python train.py --n_layer=11 --d_model=160 --n_head=4 --n_kv_head=4 --head_dim=64 --d_mlp=448 --vocab_size=8192 --activation="swiglu" --norm="rmsnorm" --norm_place="pre" --norm_eps=1e-05 --positions="rope" --rope_base=10000.0 --rope_fraction=1.0 --qk_norm=false --attn_scale=0.125 --bias="qkv" --tie_embeddings=false --parallel_block=false --init="normal" --init_std_qkv=0.0304 --init_std_o=0.024 --init_std_up=0.0304 --init_std_down=0.0182 --optimizer="soap_variant" --lr=0.006 --beta1=0.95 --beta2=0.98 --weight_decay=0.05 --lr_head=0.0104 --grad_clip=0.5 --warmup_steps=200 --schedule="wsd" --decay_fraction=0.828 --decay_shape="linear" --final_lr_fraction=0.0 --batch_tokens=32768 --seq_len=512 --doc_mask=true --z_loss=1e-05 --train_tokens=112000000 --steps=3418 --dataset="wikipedia_en"
Each number is 128 + 24 x the weight over its row's rms, rounded and kept within 0 to 255. Layers, rows and columns count from 0. Numbers have three digits each. The size before them is the row's rms in percent of the matrix's.

# layer 7 attention output, 160x256, rms 0.171, rows 105-159, columns 0-63
090:130123119085091103183130089112159149099125122163124103157096136130132106080106120150096131106092087154093105107120151160122095113112096151157127118123139137103156119147139152160133140119171111
099:136130090148138155135148146129109158130131102137123142155143111133130115177099159119143095138129152109177107138079106107102090132126119137108132097118112153160140128089146132114121137135145104
107:119148137125107109146129118135115114130093095107131102128130136147110141135141167100135112112101148137120113135149113135123151140100122122087124103154161152131130116110106131154118134130148161
096:129105102083143135156173144159135127126155146141092167112116148096140136144110171150105149101132106109132153129112093099122135133112128135132124115098169097151102166130101100148121134113133111
109:137127145146186151119129143108124146155122106141137122142185123114142131157118089107082104120144187112131133148155123168114147115126120111113131127156148149151147113133106115121135143136097135
109:119153146114097111143148107116152131145148123121141145131116112115096123109124126127115122108142154141112102115126107086160120129124116123100113138153128110141123141171111155102149096148113126
088:140144085122083142100129112113116133139135116103088143123098101131114162140110113127136138173095089131173106142108165129104153117134112142122132110087108149109124099161135126104161150107145130
116:106138131159107128123115120099109119148186119126096182107141126123113104140117118140094150136130104167099133162117149065138087127120151138151143129136139111113153122192112140139165156121210124
107:132113152116114178119127091163106166136114158127124121143074127102105116163153133091124105146124098131110119131138131122138131145132109123129122113115167158130094124139142159128106105141156164
104:126137127136124108150142122153148106135153116143125130120115118156144141121136094145104152153129147149104087134168153155111139101094140122114101104130108081106155155113141141125093171136155172
102:138161116141099146133077116118121155145148123091153122143130092160131150109110132109143081128122148132155113118104128131110125154117163159152129126108166086113145086119100132110128149126107112
096:129136119133124127136124093144105128121086116113111084141104171135138154115121185124128104120117071112125131099149155155127120116133136100107121118155139110102150124113153120134164127116114161
095:121128150106138138157114111091143109126118143129115142128119135091147104097146098136079148135129118134119124163123145117111092127116150127129137157123139128108126157111118122115110124136145145
093:120134155116127082128150173118093148158129119129113132121098168128144143112131142143136114096107134134085096156143096145122127138102148167159110128086149093118120121153085132156150127124153110
101:124168110109134174103115125159129136094134118136160116138142126110135106117124142104126118165162115154134133145122133135110123149123130093124125122174129093148125096113118145112155140129126133
099:137114138128107158109130153136139161121101098162138119148141147119175087103116123074131148099113122106145110139123131189106124112169161136159083129084120095103102141144117110116106114149144135
097:154133126143117126143138096141120152139126140121131126142107118138148133109117126117134174096120121122163123115096123111113116095174146122125122135141142107109136114123114143167116142127110081
092:143087134121061135117126130144133168144154111117132146130103152163074136168140154131142115135118150132100122130153093127132150133087086106128146127133142162137079096128121134142158153163130136
100:142132118179137125095143159130082139097166089148125088153130119126115122132154115141138135099123123148144141111137143123145137129106100128154131111125140150097111095096132142090124143095125123
094:131126135143141159134110066095114128135144115153120113108137122136108112175129117115149138109117164114114133098158130134130106119147117087130108117124109151107102138127129131181171101134134122
093:163114148132180112120126136097122142085130125136129105139152114150148128087102101108122181121098129118124156117138120115134126086129056104102081136141130128131179145152108135110082144129095130
129:153129120126116114122151110154144112132111120152119072135124135113128122136088120161135140149173159113179106080112153113135131160132105168112170174119130108103147190066148122131100098104134111
098:152124133132146178096117116100142158110115142149106133110159116125113129129131181134167122143117112141130129114123130149131098154109144161129149164094122124109121101134104112147121123137175105
088:131092143093195122133108145156126133089129118132108145144152113154129145139113115119119137144140149169106115145120108123098151133131151118135117112107122105159141116086131094124124114144150165
099:123123111115159154147121119102124130092146175141114140116117122146100117114145136132144138152117124147087139118112128109151136151152154139109103137139150148131202151126115138134129101113115150
092:075115135121140100142131122122135111136118170130067165145108122126090131151136144175107131128136171125119078137149114150092128125088112130175126129088104158156122161163116132119096117136143111
094:113121087118148161132085129096156116127158124115101107104114120148103143147079118130089155140144105142150149136110150107112104134176125106086149127129136131164113126126148126153119152092116062
103:105155142126124138103156145112121105124144127122149117131128141140145114133106134124156136112109122119112123128130092092083147141114136133166137151125118106150145165135114077142125125094141142
110:138127144114141131169139116142106097136127135128111149138109103150092111134115103169110125130119099123139102135108153110106097113106119136124155146116148142090124156121144156150126113130142161
099:116091155137160106120141153122127094123102148114106111142114188124112123158129118154111096100093121196108096108133140117147100110127119109109121157116144130146185122134149129157127138141167127
099:150148140103120140144093122139128127133149127144146158137134131137130129112086140107154153165133116156133127129134105149117124106157136158143097135136135115128149112133140108138150133143128081
099:145130121130131143152091129143153155102119130116104135124136129166131110134147096141126111102124123133163135094150142138124148139118118125134134134139155082136115133117109105117138156102131117
100:106127144121102089143129115134138152148073108142124135112111133142165132102111082117141116138135121155110092109141126140135176104113148087131154083124123126187160110099106120141136116102154129
094:170135164077110122158128097144125139092166054109126115106129136124122115127117131148120121117105092129158152131112163108118065125137078148148114106160103105103137152109138175126139118168095129
093:173159114123130122121131141161108114112160119129108119111104115154113129082122139117142137115154108091087116148128122141136122116081100114121140113130117117123103123140143116147129117140159129
089:109168125159121140098124157141131120089091168134106148119124097128112131118097152133107173123147115144138131142089115114124096148133148092130140109174134121159087168116105093134114126064135145
095:124118126146090130087155125146116164143123127105158145157154113129133151163122125097125116112124131129120088115125124097101116117112132154150126166128167137117114170120127106147118114147158122
095:129131109118123142137163122122127151111125125113094105122111142087136134144096121127102137152138129119145114109078113153116113145117122135138156116127113140104099131165143122104118132126143149
101:112138122073113133104120099094131154146112134120115117136152123110142122125155140146132126140122090124169159122131116132150148136112151125103131140125161153136165125117146101157157132125134123
112:132153132118089146129170131146139112135141107158164112153106105136102153128116115115095153113105097141135105146125105123114126117101124116128126100115110112119103096116176142178115144158137108
108:125112150112103156123120159105177153144137107127096122141130135127092104093137124085111148109152142128135115105153105128132118145123120128139115140143130183105111161118155121132131103143142115
110:143151147129148094132116150181132133132124139096126101096102124107145146146136153126112146106157116140107130165146121123129134127127138124148151100151133110109102108096113131145128091121155146
098:132109113120147135125146114121090153115104107131101115101152144112121097154142158136130125137115070132131121086138106128144109125175116112111112140118093159107125151136099106101119099138122108
095:117111149150089115142118130145135148131115152138099136085118140108120156159103145125169116115154106140127132109098094140146124145094111133109107124128139121128132148156086102150097129122162171
097:129098154112145130161130088114153146062161103113144190155121132144155118120107078145141138163100115122135156159117155080107108138116086122143164153131150102125173112135121157161125125146109163
094:087130132125108130127132168126157174154169157158116156119085129087111149128115115151116118120138149125086124118151145139162137118106126114160094163147153112113109142117135110091147154129166175
105:100097160117105095112119108144102166119129158127134113135161119108147125123135130087121151131127133140133153151117134130065131088143143095141143103133145132089151109132097114107137130142132114
102:169165120130141117129129123115110138136145120162127137142166129118137146089085130090149118085133133118132142109148144119140135101103133160133112148136122161119127142146117100158102100107117169
106:169128105145133146138106115163127143106144135089155130113164153121161155084089117133151156133127120142147123167112120120114115143148135155128126111125158116145128124107166103124129112125101128
100:122100136120137124126172152128100168124134149128146111119112119118106117150133100126123144128159165111138119111136122104112106143094141132124127135151156115124158087156086128135105064139151127
097:137143158148134103103135138123071130166130151131104097145140174162134114102098063125091152159124113147094125145126115106061134143124147097122094100112095087132171117112141123129101129120166159
098:124133132115107140134112109086122155122131145114158121145126133145160144091119142146136162139119105101061147130094138152163145131122107107143133120109104101131140128131114151155099125172111116
097:152097142113104145094160100160151124129159114171139160136080163108137149129135131140134131151115129113152133139122157115158131082169111108135169136081110131122112116119135160147140142130149124
091:078132150124096128134143134134132151149111127111098105154139150128136136093107143133130142123094107144120140138153148108099126120129175139110123127118105125141152100127142111126155133113165130
094:159115148137138130122144121117097167127107153084162133143148153129090114094146147121102125112103106146108110115125172096113128146154100125137120157155114106116116148129154122146112119125168097